From a checkpoint of a small transformer trained on Wikipedia.
Size: width 96, 2 heads of 64.
Architecture: LayerNorm before each block, no position embeddings, biases, tied embeddings, ALiBi.
Training: a variant of Adam for these matrices, 121M tokens, 7779 steps.
Each number is 50 + 12 x the weight over its row's rms, rounded and kept within 0 to 99. Layers, rows and columns count from 0. The size before them is the row's rms in percent of the matrix's.

# layer 8 MLP down (transposed), 384x96, rms 0.103, rows 96-132, columns 0-95
084:40 33 43 71 54 30 52 57 54 49 43 55 60 30 69 63 63 52 45 33 62 57 40 59 33 50 47 68 54 52 52 43 39 57 58 49 26 43 39 42 44 19 80 40 47 44 60 46 60 45 40 56 48 45 47 59 53 55 50 42 65 51 54 38 63 22 56 77 66 52 38 49 64 72 65 57 34 39 63 48 52 56 37 43 55 45 67 58 44 67 30 42 42 35 68 50
076:52 53 58 56 46 62 51 71 52 63 49 66 57 58 36 50 48 36 54 37 52 55 53 59 45 24 69 38 25 44 34 55 63 33 41 33 27 69 59 57 63 47 58 58 52 55 34 62 57 47 36 48 52 48 34 50 70 47 68 54 51 59 63 38 62 58 62 50 29 31 45 36 66 38 60 56 55 37 68 51 33 74 37 27 48 57 23 71 53 43 43 39 55 49 56 45
111:38 35 59 57 58 60 46 42 83 60 59 41 64 36 47 43 72 37 36 64 50 37 46 61 56 46 51 67 76 71 72 55 49 78 31 51 60 49 35 55 51 30 40 66 52 48 37 38 35 28 41 58 27 40 59 52 70 51 38 59 53 56 39 52 49 58 39 45 31 54 31 64 59 42 43 47 39 45 43 53 50 54 67 37 62 67 48 61 53 41 53 56 35 47 46 39
098:40 36 51 41 49 44 80 46 73 52 69 28 27 24 35 51 43 58 58 30 58 36 51 51 66 50 32 57 39 55 58 79 37 59 45 48 38 45 58 28 48 42 32 55 61 25 46 55 45 38 62 61 29 47 40 53 76 34 36 63 44 55 62 60 69 42 64 49 51 60 50 54 66 54 51 60 62 45 53 56 59 45 46 50 63 54 63 56 41 61 44 39 54 54 42 47
099:49 26 42 48 62 54 41 53 46 53 40 57 63 56 69 53 62 59 63 57 64 47 28 51 26 58 46 45 32 58 46 55 29 52 45 61 50 54 39 55 52 55 58 31 76 75 26 65 45 36 45 58 39 48 48 46 34 52 52 43 50 39 66 72 60 84 47 44 50 66 57 51 39 54 48 73 48 36 57 62 61 44 46 56 28 39 70 39 50 49 37 45 49 41 22 58
086:43 59 69 56 37 33 58 52 58 59 54 50 49 61 49 49 51 56 57 35 54 53 48 60 49 51 26 45 37 38 55 55 36 61 40 51 46 56 54 34 62 52 28 61 63 33 67 32 79 42 55 49 57 37 58 40 58 56 61 58 53 49 36 15 50 40 57 52 60 37 68 37 65 56 36 54 60 38 63 65 46 33 35 73 46 61 12 62 51 55 54 75 49 57 45 42
095:42 51 54 49 58 38 46 49 58 54 41 50 63 71 63 25 40 67 46 52 61 51 56 49 56 62 63 62 67 34 55 63 55 55 50 54 52 41 43 43 28 60 60 29 68 75 50 48 53 47 42 49 57 35 72 46 32 42 40 59 48 34 39 45 42 64 57 19 53 59 40 64 44 38 53 66 30 44 44 25 59 35 65 35 54 50 29 60 63 84 60 49 47 44 49 39
091:63 55 71 38 54 40 47 68 34 61 59 54 36 57 48 78 61 53 37 49 46 40 54 51 41 64 57 47 54 49 39 70 39 41 48 53 55 63 69 63 38 56 49 44 48 43 52 62 27 54 77 31 49 52 57 46 27 40 36 44 40 49 36 32 37 51 61 61 67 53 43 77 30 67 71 41 46 52 55 23 54 49 50 57 41 32 38 38 38 27 54 54 45 46 53 67
096:58 71 51 49 33 65 55 52 42 49 52 69 29 61 62 48 40 36 57 64 55 47 35 55 46 44 51 42 38 56 28 31 54 45 52 60 54 55 39 46 38 39 40 64 60 36 41 56 53 53 44 53 61 46 55 40 66 48 78 37 56 48 66 64 41 47 39 66 65 30 54 45 62 67 62 65 46 49 75 65 28 64 39 51 54 43 42 18 31 24 45 45 51 63 37 63
086:83 53 59 59 47 47 44 55 36 66 68 31 29 41 55 61 57 27 55 46 46 61 50 41 49 48 46 33 26 44 63 67 52 58 29 57 46 48 61 45 45 63 62 27 54 42 41 41 54 42 46 54 52 48 59 39 27 80 42 61 57 51 39 33 54 65 47 53 43 69 44 31 37 72 59 46 64 52 36 52 74 39 41 38 47 43 42 66 43 32 58 59 53 43 63 53
077:53 52 57 58 73 25 63 74 46 53 56 69 42 67 44 26 43 59 40 59 54 44 50 57 31 50 70 50 58 48 47 50 56 37 54 49 45 44 41 57 57 39 40 65 68 36 57 46 48 62 61 33 51 28 47 58 38 34 60 45 61 43 67 43 41 48 51 65 55 40 62 21 56 64 44 49 40 42 19 65 52 35 63 60 31 51 37 47 36 47 64 51 52 49 45 82
098:79 47 35 78 49 72 41 64 64 68 55 47 57 63 54 59 51 36 36 47 41 54 49 64 36 57 60 68 81 41 36 39 61 58 61 49 54 39 54 46 43 51 51 58 39 71 34 41 50 55 58 51 47 55 47 60 30 58 41 76 69 47 28 45 48 53 28 24 45 60 61 43 42 54 55 27 37 40 43 34 49 53 45 40 48 50 37 62 33 30 54 48 51 45 58 49
082:61 78 53 66 34 55 47 43 51 45 45 27 47 60 48 51 35 49 59 44 69 56 57 26 50 59 40 51 32 79 60 46 52 57 42 41 28 62 64 55 36 51 50 47 58 50 52 38 39 60 44 50 32 51 42 39 49 46 70 48 47 55 64 58 53 62 37 51 53 22 41 77 47 60 65 62 45 43 70 41 16 46 51 47 64 52 50 37 63 52 55 75 33 55 40 44
089:71 43 34 37 37 54 61 54 38 39 71 41 37 47 39 64 46 62 47 42 44 48 52 48 43 58 46 75 52 40 55 46 37 49 34 49 83 60 14 57 46 36 69 51 41 60 67 56 73 46 58 45 47 62 40 67 19 55 45 52 60 50 40 34 53 44 38 52 73 54 43 52 44 44 50 56 34 42 29 55 52 52 69 58 46 49 45 48 44 67 40 47 56 59 74 60
113:64 55 45 76 55 44 38 54 43 63 52 40 38 37 46 60 35 40 58 56 33 57 59 35 52 34 32 56 45 30 59 58 65 58 52 52 44 47 51 34 49 31 35 57 59 57 39 41 39 35 52 51 53 57 66 71 60 47 47 53 36 67 47 56 38 45 25 46 32 26 57 59 42 54 62 45 35 52 61 57 43 46 58 78 43 62 48 64 68 38 76 70 42 39 72 68
112:53 44 44 50 37 52 48 55 56 70 43 50 40 44 33 58 42 40 41 51 53 46 45 47 41 66 41 60 56 48 50 62 59 48 39 38 66 57 41 31 35 60 54 70 52 52 56 56 33 36 54 34 54 42 66 88 52 52 59 44 60 49 40 49 68 58 24 53 38 46 54 41 61 60 78 32 70 44 74 33 69 38 47 44 33 33 57 71 41 58 56 46 47 49 23 64
102:61 67 43 80 57 64 59 50 39 61 55 70 57 66 49 42 16 47 54 36 44 36 59 52 44 77 40 65 63 52 57 50 70 47 38 34 47 35 76 38 42 49 48 53 66 52 36 52 57 39 48 56 48 47 36 56 58 72 36 44 48 52 39 57 61 38 54 34 48 45 60 47 61 47 45 42 66 52 47 40 59 35 66 27 30 54 39 63 43 57 36 54 68 29 53 36
116:52 34 38 52 65 49 53 45 73 51 68 39 52 49 44 56 45 38 30 56 52 43 47 61 69 38 48 32 34 42 49 45 36 58 62 36 37 52 39 54 68 46 73 60 70 73 52 58 39 51 52 40 64 47 55 44 40 48 22 62 58 65 44 65 90 64 54 43 56 23 52 53 50 45 48 47 43 53 49 24 59 49 60 55 59 53 47 34 33 50 61 47 41 70 32 46
089:37 35 40 53 51 61 44 45 56 40 72 54 38 73 36 57 62 47 45 46 39 57 41 47 68 45 65 61 45 54 53 45 31 26 54 68 40 45 51 52 02 59 49 55 55 32 43 33 57 39 75 43 42 47 65 43 43 44 57 44 68 83 37 51 50 55 48 67 38 68 56 42 53 35 69 52 63 54 55 53 47 35 61 45 53 56 58 46 43 36 45 59 61 59 49 64
094:53 56 57 50 79 58 51 52 52 48 41 49 44 35 49 48 70 53 43 59 50 53 53 52 62 35 52 77 49 36 62 52 40 63 34 57 27 63 37 67 47 42 73 33 47 53 48 47 44 69 50 52 40 66 41 44 41 50 45 46 37 48 37 48 74 35 54 09 53 68 55 49 56 48 46 28 36 50 43 41 51 63 64 52 42 81 33 43 54 32 39 64 63 48 55 57
085:62 43 39 52 52 57 54 53 51 43 48 41 47 92 37 48 63 58 63 47 51 44 56 48 47 49 46 52 57 19 45 64 51 49 50 42 41 71 35 53 49 55 34 52 73 60 50 53 41 61 53 43 51 25 27 60 59 48 69 60 81 51 41 27 51 59 30 29 62 40 59 53 35 64 49 49 63 38 52 51 43 39 71 38 40 28 39 31 55 53 45 66 51 55 49 56
118:53 53 70 32 52 47 51 39 56 70 52 37 53 52 15 60 35 40 64 31 42 37 52 58 64 59 65 48 20 46 71 66 45 54 52 66 35 43 32 54 67 56 62 50 43 39 46 59 60 32 62 36 76 41 53 63 43 72 57 43 50 68 53 51 39 41 45 57 66 39 40 26 39 47 49 53 64 34 49 62 45 38 53 72 52 61 47 48 45 59 44 43 41 39 46 52
105:66 54 50 63 54 58 64 51 43 34 36 50 74 33 42 54 73 49 52 30 28 35 39 49 59 53 79 50 62 68 55 60 59 60 48 41 28 64 32 60 54 45 52 77 54 27 53 50 58 44 37 49 53 39 66 48 60 71 58 43 61 60 39 18 59 69 68 45 45 58 35 56 48 60 50 52 49 50 43 44 47 53 40 43 44 53 35 32 54 42 28 51 42 41 64 58
118:55 75 41 48 29 71 51 49 57 48 61 52 59 69 53 23 61 67 53 51 55 44 27 38 40 57 47 69 53 50 38 33 65 55 44 71 53 59 46 56 28 43 63 39 57 55 59 44 55 56 52 34 43 29 59 42 23 56 81 50 62 42 61 69 42 44 64 29 58 39 31 67 45 53 53 65 37 59 49 44 38 46 45 51 48 54 32 34 44 44 65 49 50 40 42 43
070:47 38 62 66 30 28 66 55 47 62 36 43 42 47 47 49 65 51 51 48 75 53 39 77 32 53 63 55 33 41 62 60 29 65 44 15 41 57 54 38 59 54 39 50 72 44 55 48 38 28 49 48 55 52 34 63 65 61 44 49 74 29 57 46 45 24 72 57 42 61 61 66 44 39 41 37 38 33 52 61 50 54 52 49 54 53 53 59 55 40 45 47 60 51 62 45
075:69 54 43 42 25 64 61 33 54 54 54 77 40 57 50 75 68 37 48 70 46 38 46 64 53 33 42 42 47 49 32 33 70 55 50 56 57 56 54 47 56 57 50 66 53 57 35 34 49 40 38 42 48 44 47 40 40 63 67 52 45 62 64 51 66 28 55 58 69 53 56 41 64 57 67 47 76 57 50 40 40 41 25 51 38 45 36 39 39 56 27 48 29 65 47 58
104:31 45 61 68 47 39 69 58 52 27 55 30 51 43 55 31 42 57 43 40 42 54 30 41 58 54 45 58 50 64 69 48 59 53 57 52 41 50 52 60 59 44 58 62 44 38 49 54 36 48 61 54 77 66 50 37 50 60 44 45 53 41 52 61 40 34 67 36 50 44 44 46 56 20 27 35 63 47 64 39 26 44 64 62 69 77 40 65 56 53 45 41 66 79 53 39
096:55 36 51 45 43 71 63 43 35 55 55 76 40 54 42 22 50 43 55 52 43 48 50 54 44 63 44 53 34 36 39 40 55 59 77 68 56 53 59 41 32 48 66 60 49 53 41 48 53 46 38 57 41 44 37 67 39 33 29 27 43 31 40 49 48 52 65 44 50 46 49 50 28 45 40 56 69 63 48 40 82 72 58 39 53 49 63 44 58 72 62 63 38 72 58 50
111:20 70 39 44 54 41 66 63 43 62 57 42 34 50 35 75 42 53 61 40 59 51 35 51 53 39 62 42 44 48 66 42 47 58 41 44 58 50 57 50 61 50 64 44 51 50 70 51 64 55 66 55 65 37 47 54 49 31 55 33 36 30 54 31 59 63 40 41 57 50 75 58 49 62 59 48 37 42 46 49 55 49 43 17 35 60 68 64 53 58 40 62 48 59 12 43
103:43 56 42 39 32 69 44 37 49 44 49 43 60 72 49 43 48 80 53 47 50 47 40 54 51 69 62 63 58 46 39 40 52 47 52 53 62 56 47 53 41 53 69 37 71 64 66 46 62 46 45 28 54 35 54 48 24 65 69 58 40 47 66 64 40 44 60 19 70 38 37 69 53 52 49 75 36 40 51 37 45 53 41 35 38 54 18 47 57 64 58 53 40 41 46 51
110:38 72 44 44 39 52 32 46 61 39 60 33 66 47 50 30 47 65 41 49 56 52 44 37 46 47 67 46 46 39 63 51 42 51 36 74 47 57 48 48 51 62 70 41 57 58 67 44 69 43 38 46 23 56 63 48 22 59 34 52 54 34 43 52 53 40 50 34 50 57 38 75 53 44 65 66 39 44 35 29 55 56 56 43 50 51 64 83 72 62 61 52 44 54 40 32
082:60 66 62 55 22 48 65 43 46 42 57 52 49 43 60 64 71 51 68 56 58 36 50 54 56 51 53 63 42 67 55 45 55 44 45 56 55 53 50 48 53 46 40 40 52 05 61 55 50 59 46 26 30 71 47 57 40 59 55 47 49 47 46 58 53 48 41 58 47 69 59 29 55 37 39 46 38 81 60 57 46 65 64 51 52 30 31 38 51 25 54 55 26 43 33 57
170:45 66 56 74 41 42 28 49 68 65 52 49 73 72 44 59 29 50 66 58 70 58 63 28 58 44 48 33 54 35 41 54 41 34 47 38 59 52 39 25 41 49 49 35 56 52 55 32 49 48 51 50 28 39 32 46 40 59 41 49 55 52 56 36 40 52 50 56 29 50 54 62 36 74 48 65 58 59 32 65 58 47 38 69 34 40 66 60 48 65 70 46 43 56 44 58
110:56 65 46 61 49 53 40 58 60 49 40 46 67 73 52 23 65 75 46 49 38 51 49 48 61 71 61 53 50 27 54 43 66 57 50 44 41 50 54 49 44 54 59 38 71 68 53 46 59 45 39 37 51 36 55 37 20 55 79 53 40 46 48 51 48 48 54 13 58 31 34 60 50 47 50 65 40 56 54 33 61 47 43 29 45 55 24 33 56 59 65 56 51 58 56 41
132:51 39 50 39 66 41 22 58 64 42 37 44 56 41 69 29 53 43 35 41 55 42 49 25 59 49 51 48 68 22 60 66 64 58 32 36 31 57 57 52 55 25 40 52 64 61 49 36 50 36 56 46 41 54 39 49 53 41 50 71 43 59 80 44 58 51 46 56 34 38 46 65 30 64 53 75 61 43 58 65 47 42 57 47 58 49 54 58 45 44 56 50 60 76 53 63
127:59 25 66 27 40 37 60 25 52 51 45 61 49 69 43 40 51 63 37 78 37 62 64 61 57 54 64 42 54 60 61 45 49 61 42 60 50 50 54 73 64 37 61 49 37 63 38 71 38 56 31 35 56 50 47 30 52 48 43 44 36 32 57 71 46 45 69 45 51 54 39 49 71 17 44 43 41 31 45 49 64 54 53 61 53 45 46 46 50 62 66 38 46 48 41 59
103:47 51 63 67 50 53 44 54 66 59 58 46 55 59 52 47 21 51 65 50 58 50 54 29 61 57 58 39 41 63 49 47 52 46 56 57 43 50 43 52 58 46 31 35 57 32 62 49 41 50 77 46 47 50 40 38 70 47 25 73 65 58 33 35 60 58 46 54 52 71 33 41 58 58 31 54 49 49 38 23 39 28 80 50 73 61 41 72 42 52 48 34 53 39 44 36
# layer 8 MLP up, 384x96, rms 0.122, rows 97-132, columns 0-95
089:45 61 42 43 34 44 41 62 68 46 66 58 49 38 65 33 65 51 59 61 47 49 53 64 59 40 55 65 75 35 38 52 36 71 60 62 54 40 49 59 60 41 26 42 54 58 40 55 45 61 41 60 51 47 41 50 54 51 52 35 33 65 36 52 64 45 30 43 28 75 46 54 33 35 27 31 61 72 47 47 30 56 51 56 61 55 78 51 58 67 58 41 48 64 49 36
092:48 40 44 32 57 36 38 32 47 25 23 47 63 45 38 43 33 58 45 57 40 54 48 41 62 62 62 47 45 35 41 49 36 46 90 56 51 71 70 60 79 50 50 49 50 52 60 44 33 42 60 37 59 44 37 55 69 61 56 36 40 40 54 55 40 55 47 53 45 34 45 69 53 66 64 42 61 54 57 55 46 61 39 44 68 25 34 42 33 63 47 50 54 60 57 41
113:30 49 31 50 45 48 51 35 54 43 47 41 46 52 40 49 44 50 54 45 55 46 39 61 50 62 49 56 59 30 58 63 36 45 53 59 30 49 77 56 46 51 47 56 80 53 49 55 71 55 65 66 27 33 39 33 61 20 59 75 52 70 48 74 51 50 52 44 60 52 51 66 57 51 35 60 63 63 58 43 57 50 39 17 58 34 62 56 48 56 39 42 57 43 36 72
114:51 42 18 43 44 58 38 45 41 48 34 58 54 59 38 64 44 64 53 29 60 71 52 19 58 34 37 40 52 46 32 45 38 46 65 37 39 66 66 61 66 43 60 55 64 59 38 49 31 49 56 67 60 39 66 52 47 41 58 50 37 58 60 74 41 54 48 50 43 37 38 54 40 64 80 49 58 63 68 52 64 32 61 62 38 47 46 35 55 62 39 57 62 52 59 46
091:53 16 50 52 51 64 46 37 50 50 44 32 48 47 44 63 38 39 44 62 57 75 37 44 55 56 60 40 44 60 60 51 45 31 50 49 36 43 55 48 39 59 51 49 65 60 55 63 53 39 52 42 44 34 76 50 35 43 67 52 57 40 40 73 64 50 41 40 60 52 34 44 52 54 38 49 57 50 36 35 37 36 64 26 61 48 81 69 60 47 57 79 74 58 56 69
085:33 45 56 53 55 52 40 56 67 44 39 40 62 61 59 38 41 67 47 45 68 76 74 41 74 54 48 63 40 34 48 65 52 49 58 53 48 58 41 37 38 67 51 32 66 65 54 43 56 56 25 46 43 30 65 51 29 44 59 53 40 38 55 57 45 46 41 15 41 64 44 51 40 44 49 61 55 53 52 36 56 40 74 39 58 44 32 59 64 66 62 44 33 35 39 47
102:37 56 44 30 68 41 30 50 49 63 44 54 71 60 67 52 64 41 80 37 61 51 56 61 70 49 52 47 44 38 50 37 50 48 37 56 28 71 46 26 39 69 49 59 78 54 70 34 52 43 48 53 37 37 57 44 47 41 60 45 53 33 63 64 32 44 65 46 52 51 45 50 48 39 38 49 53 32 60 47 44 49 58 43 58 50 29 65 61 51 38 67 63 41 74 38
073:39 30 51 62 55 59 53 21 60 57 30 46 45 66 49 56 64 47 56 40 58 58 55 47 58 64 55 53 40 35 79 45 50 53 57 41 34 59 41 37 65 61 41 35 50 56 42 39 65 44 56 47 34 45 48 55 34 48 58 68 63 46 49 50 50 47 62 31 44 62 63 79 33 38 38 45 48 55 36 40 40 23 68 26 60 41 68 80 58 56 57 59 56 48 38 45
093:34 42 50 42 40 60 47 49 66 53 44 51 57 53 45 31 41 59 42 63 57 55 48 55 40 61 46 49 75 36 38 48 60 44 45 49 47 48 59 67 60 56 79 56 47 53 50 46 55 47 27 58 44 15 47 55 42 28 62 61 37 52 56 74 72 54 53 55 47 36 35 39 69 31 37 48 36 61 49 47 46 62 56 43 55 45 68 39 44 85 56 38 25 47 31 57
085:33 54 44 49 37 63 43 46 27 64 65 25 69 45 69 54 39 43 73 61 62 47 46 43 62 51 23 57 38 61 63 36 59 35 26 49 55 44 66 39 54 36 69 36 41 58 55 52 64 26 26 49 44 55 50 58 42 50 45 51 50 48 24 68 57 39 44 63 53 61 58 67 41 55 62 67 47 51 53 46 61 63 59 56 59 48 51 64 64 55 48 41 49 27 59 63
106:56 41 44 45 45 70 44 52 53 62 51 42 51 42 37 34 45 51 38 45 48 36 52 57 42 33 54 41 50 38 38 56 35 68 68 77 63 59 45 50 55 47 49 45 54 66 65 25 55 52 39 47 50 55 45 59 36 67 38 69 42 45 60 43 57 32 23 24 54 43 64 53 49 48 54 44 60 29 53 31 30 58 53 52 55 66 21 60 41 66 80 50 55 69 64 39
087:44 40 44 38 61 67 39 54 38 59 45 53 67 33 55 60 59 50 69 20 50 40 36 49 47 49 43 46 76 65 74 40 42 38 33 78 77 52 57 59 53 65 28 38 59 64 55 55 49 52 62 49 48 52 60 54 45 48 34 49 33 62 29 55 43 44 51 53 66 52 15 36 37 45 47 43 34 53 41 36 50 69 44 49 51 67 61 56 59 50 54 58 35 56 56 59
098:42 63 36 56 64 19 42 45 61 45 48 38 64 58 45 50 44 77 48 78 43 59 61 63 35 52 34 56 44 56 56 37 48 68 69 42 32 45 82 31 37 75 61 52 49 50 37 37 53 49 48 68 43 67 60 37 57 60 60 65 38 40 58 62 47 41 45 57 59 44 21 51 53 49 31 57 45 62 54 48 37 51 36 40 44 60 46 53 63 53 42 62 69 51 38 46
117:50 62 51 52 67 38 51 57 50 45 52 50 64 61 56 46 39 62 41 56 43 43 42 54 47 51 23 50 55 29 31 51 44 48 80 63 46 61 61 36 35 35 49 13 41 77 68 39 44 55 49 57 32 52 58 47 35 67 47 68 46 40 27 49 45 54 51 58 49 30 52 49 65 55 49 43 42 61 66 38 62 55 33 55 44 51 40 55 55 64 42 50 57 27 83 45
112:51 51 47 44 49 73 51 45 41 49 56 47 58 38 59 53 19 64 50 42 54 44 56 27 50 41 46 52 54 50 40 56 43 54 59 64 55 38 51 35 50 54 64 39 45 53 60 30 70 59 33 43 54 66 51 58 45 65 56 68 33 54 46 47 38 36 39 50 69 37 32 61 41 57 58 70 62 39 37 50 65 21 28 60 38 77 42 55 51 67 55 41 71 25 61 33
105:27 32 42 50 37 64 48 66 40 56 54 31 52 58 56 57 41 60 49 26 39 68 50 43 64 42 33 44 61 52 64 60 47 40 44 29 65 59 70 33 76 52 42 54 45 59 43 49 75 38 36 45 43 53 53 67 48 51 67 47 49 75 66 45 39 54 32 49 46 54 41 43 32 46 67 59 50 34 39 42 75 57 68 67 46 53 39 29 48 61 45 64 48 53 48 33
124:41 38 32 50 40 61 46 63 55 49 58 60 54 53 38 59 30 59 52 29 46 51 71 26 57 33 42 21 59 60 43 47 45 40 61 41 29 79 50 27 63 56 45 49 40 58 55 70 64 28 59 28 55 35 48 61 55 53 57 72 34 54 54 64 51 52 44 33 59 53 52 47 32 67 56 43 55 52 60 39 55 60 51 52 45 46 41 32 50 51 72 67 75 46 53 50
073:45 52 54 37 45 54 55 44 39 56 51 44 45 30 65 57 52 47 53 74 35 37 48 58 52 34 39 52 57 45 55 48 39 51 44 41 65 75 44 54 78 56 33 38 50 63 58 56 64 54 29 43 41 46 49 55 66 50 52 48 26 21 57 60 54 31 49 56 64 20 53 52 46 55 44 30 70 69 66 43 46 74 24 40 39 33 62 62 46 66 45 45 44 34 50 45
109:44 37 37 45 62 62 52 36 49 51 36 47 63 59 48 55 66 49 53 29 38 57 32 71 72 51 64 50 56 48 55 57 21 36 55 45 55 65 64 33 44 39 69 56 36 62 63 34 62 28 46 36 50 56 47 53 61 66 70 41 35 56 40 46 60 52 48 31 67 57 59 59 40 46 37 40 56 27 64 32 49 28 44 38 25 52 50 54 41 53 72 54 55 43 61 61
080:41 33 42 52 33 37 50 40 51 36 34 69 41 72 51 47 73 36 62 67 29 64 50 49 60 54 80 52 73 65 48 56 59 29 67 46 39 31 61 50 53 58 53 36 54 58 63 37 57 57 41 42 51 38 58 61 52 44 58 53 34 67 40 76 55 53 44 35 41 48 55 51 51 29 48 38 49 69 46 34 48 48 62 32 49 53 71 66 48 60 44 58 56 40 32 56
111:41 60 35 55 69 44 38 58 50 27 45 27 51 56 43 34 39 67 60 56 60 58 50 36 79 64 41 58 34 27 53 43 61 53 36 65 61 41 49 34 51 57 65 24 42 66 66 39 61 76 64 46 34 54 68 56 61 45 38 55 56 54 31 41 33 38 32 42 32 64 44 56 56 47 45 52 64 46 64 49 67 63 46 41 61 54 34 35 57 51 42 47 45 57 55 58
104:45 49 53 43 59 53 32 70 58 42 28 42 58 62 44 35 52 56 79 62 55 51 72 26 67 47 55 27 39 41 55 53 51 32 76 57 45 70 39 45 69 56 38 35 65 49 45 48 55 62 46 43 48 31 45 46 57 60 54 42 53 44 56 32 38 45 55 41 53 39 27 48 29 68 41 59 51 53 65 40 79 47 50 57 36 44 55 42 48 64 45 74 55 49 70 51
086:43 65 37 42 36 52 33 29 64 37 43 61 70 79 54 36 62 64 59 54 60 60 28 51 60 57 62 55 57 53 43 47 59 41 51 57 57 43 48 35 45 51 60 43 47 60 60 51 57 54 38 29 51 40 57 29 43 49 78 45 40 74 37 59 26 45 51 43 57 50 27 66 52 49 49 53 44 51 55 40 41 72 39 29 60 55 34 20 48 55 52 38 49 25 50 63
081:51 35 43 48 54 79 52 18 36 45 45 53 47 45 44 56 66 54 70 32 55 54 39 66 49 66 45 49 43 41 43 51 47 43 44 58 52 46 61 71 35 51 72 36 44 56 59 57 68 36 38 47 45 52 56 65 34 34 58 60 50 40 43 48 45 45 40 52 36 68 40 52 43 65 80 71 59 61 47 37 32 66 64 23 54 47 35 50 40 57 33 67 34 44 39 55
075:45 43 63 27 76 42 47 59 56 24 40 47 52 56 42 38 47 68 52 29 74 61 55 33 47 36 63 44 45 53 38 66 53 55 61 68 38 31 49 37 49 61 53 35 68 52 40 61 49 65 47 55 44 26 49 35 59 63 66 58 63 18 37 47 45 44 36 62 40 42 49 38 27 40 50 49 55 70 55 53 69 70 36 52 47 48 53 47 49 55 63 58 43 43 45 31
110:59 53 39 56 36 43 48 49 28 24 35 44 51 56 39 62 39 47 50 30 56 64 48 55 52 62 45 46 56 43 43 60 46 38 62 54 33 60 38 46 59 76 43 52 68 64 54 46 67 31 60 42 51 55 70 35 50 29 77 41 61 64 43 57 54 48 50 49 74 53 26 43 68 45 23 57 44 46 48 53 24 53 45 32 72 36 64 47 73 59 45 49 56 50 40 55
095:39 49 50 39 59 57 33 72 82 40 43 45 49 53 56 22 53 60 56 62 62 59 58 37 53 33 30 66 61 44 43 38 56 42 62 55 47 59 52 45 52 48 50 37 75 59 67 46 47 72 48 68 33 35 59 33 42 54 36 55 60 77 46 58 43 41 32 41 59 48 44 40 44 59 40 54 61 68 44 47 71 44 37 38 61 70 69 58 68 47 60 60 51 63 48 38
116:44 67 41 26 27 50 39 63 55 49 63 24 71 51 49 49 44 66 70 58 57 50 35 43 48 44 41 72 48 58 36 66 39 50 36 56 44 50 44 42 43 46 65 56 42 60 68 31 53 37 65 51 54 36 46 49 34 49 57 38 31 63 64 48 60 55 50 54 84 53 39 62 50 66 55 60 54 34 42 22 60 65 61 57 49 53 41 31 45 67 44 31 41 46 62 55
082:47 40 37 48 39 69 35 51 58 50 46 58 70 78 45 38 53 51 40 60 49 60 45 32 52 57 54 52 61 42 42 57 52 30 51 48 50 42 40 40 41 64 64 50 57 59 50 54 57 43 41 49 57 19 72 43 44 64 63 59 38 48 52 67 31 44 45 25 56 21 42 58 45 65 39 67 49 44 62 36 50 55 51 41 40 50 17 32 69 61 78 48 50 52 34 61
097:38 64 41 49 40 51 42 61 55 25 19 54 56 64 40 38 62 73 49 46 47 68 39 39 61 20 54 34 57 29 37 49 42 48 59 41 66 61 58 57 62 69 66 57 50 64 60 57 46 46 47 43 43 57 73 56 34 39 61 45 29 65 55 58 36 60 54 35 54 61 52 46 60 37 42 46 51 33 71 41 61 38 66 34 52 48 41 30 61 60 66 60 47 59 61 45
070:43 41 35 61 47 59 43 64 67 39 37 52 80 48 47 54 48 49 62 27 39 89 56 53 52 53 37 39 50 41 32 70 47 39 47 54 20 43 43 48 48 52 47 38 32 43 50 63 63 43 46 79 41 38 28 54 51 53 48 62 46 44 53 52 56 51 48 50 54 59 42 46 54 72 63 32 67 55 49 67 58 53 47 36 67 40 53 65 49 57 23 43 51 52 76 50
140:46 38 50 48 38 35 44 42 37 42 38 32 56 61 23 45 58 69 74 42 52 50 35 38 60 59 56 40 54 42 37 68 45 43 71 44 49 58 74 51 72 41 62 64 70 54 47 40 36 53 68 31 37 49 58 55 29 41 64 69 35 61 75 47 52 51 51 48 50 64 46 65 29 54 46 60 51 69 62 49 40 48 43 56 51 29 51 30 40 67 44 42 58 36 66 52
080:48 63 49 44 65 74 35 46 58 50 43 38 64 82 46 32 58 62 53 34 43 43 31 46 52 61 48 49 47 31 46 60 51 63 41 52 56 54 45 60 51 43 56 49 74 57 50 53 60 56 53 32 47 34 51 51 35 55 82 66 45 62 40 58 35 28 33 25 37 53 39 63 36 62 74 65 61 55 54 47 68 40 40 41 38 57 41 31 54 58 50 56 67 32 46 42
126:37 44 43 44 65 40 48 52 40 22 38 41 59 54 41 45 60 49 72 62 54 62 26 55 59 50 67 40 44 42 38 67 42 34 80 54 39 35 46 57 56 53 67 57 57 60 52 41 49 66 47 66 51 53 67 40 28 44 64 68 52 48 56 44 40 42 51 43 39 35 39 45 46 47 52 55 56 40 52 42 20 59 32 47 58 33 55 36 58 62 57 39 68 51 77 20
111:23 33 54 50 63 70 35 39 73 50 46 49 49 52 36 35 57 55 51 78 52 49 60 48 56 55 46 72 54 44 57 45 51 31 50 53 52 48 50 76 56 54 43 27 60 69 48 75 50 44 40 61 31 39 48 35 40 35 47 58 47 61 42 73 33 50 42 36 56 45 39 41 48 48 63 29 43 68 75 44 62 42 55 35 54 50 70 67 54 53 57 61 33 53 46 35
104:44 55 45 47 50 28 49 29 27 32 27 53 54 50 58 14 50 60 66 73 53 47 41 40 48 52 41 66 47 61 45 63 42 59 48 63 42 54 74 62 77 52 44 53 65 53 54 45 37 43 51 44 30 56 48 41 60 59 34 53 40 45 61 72 38 39 32 35 74 65 51 64 67 32 44 58 46 55 48 51 57 56 50 59 52 57 50 58 63 53 53 46 73 55 38 29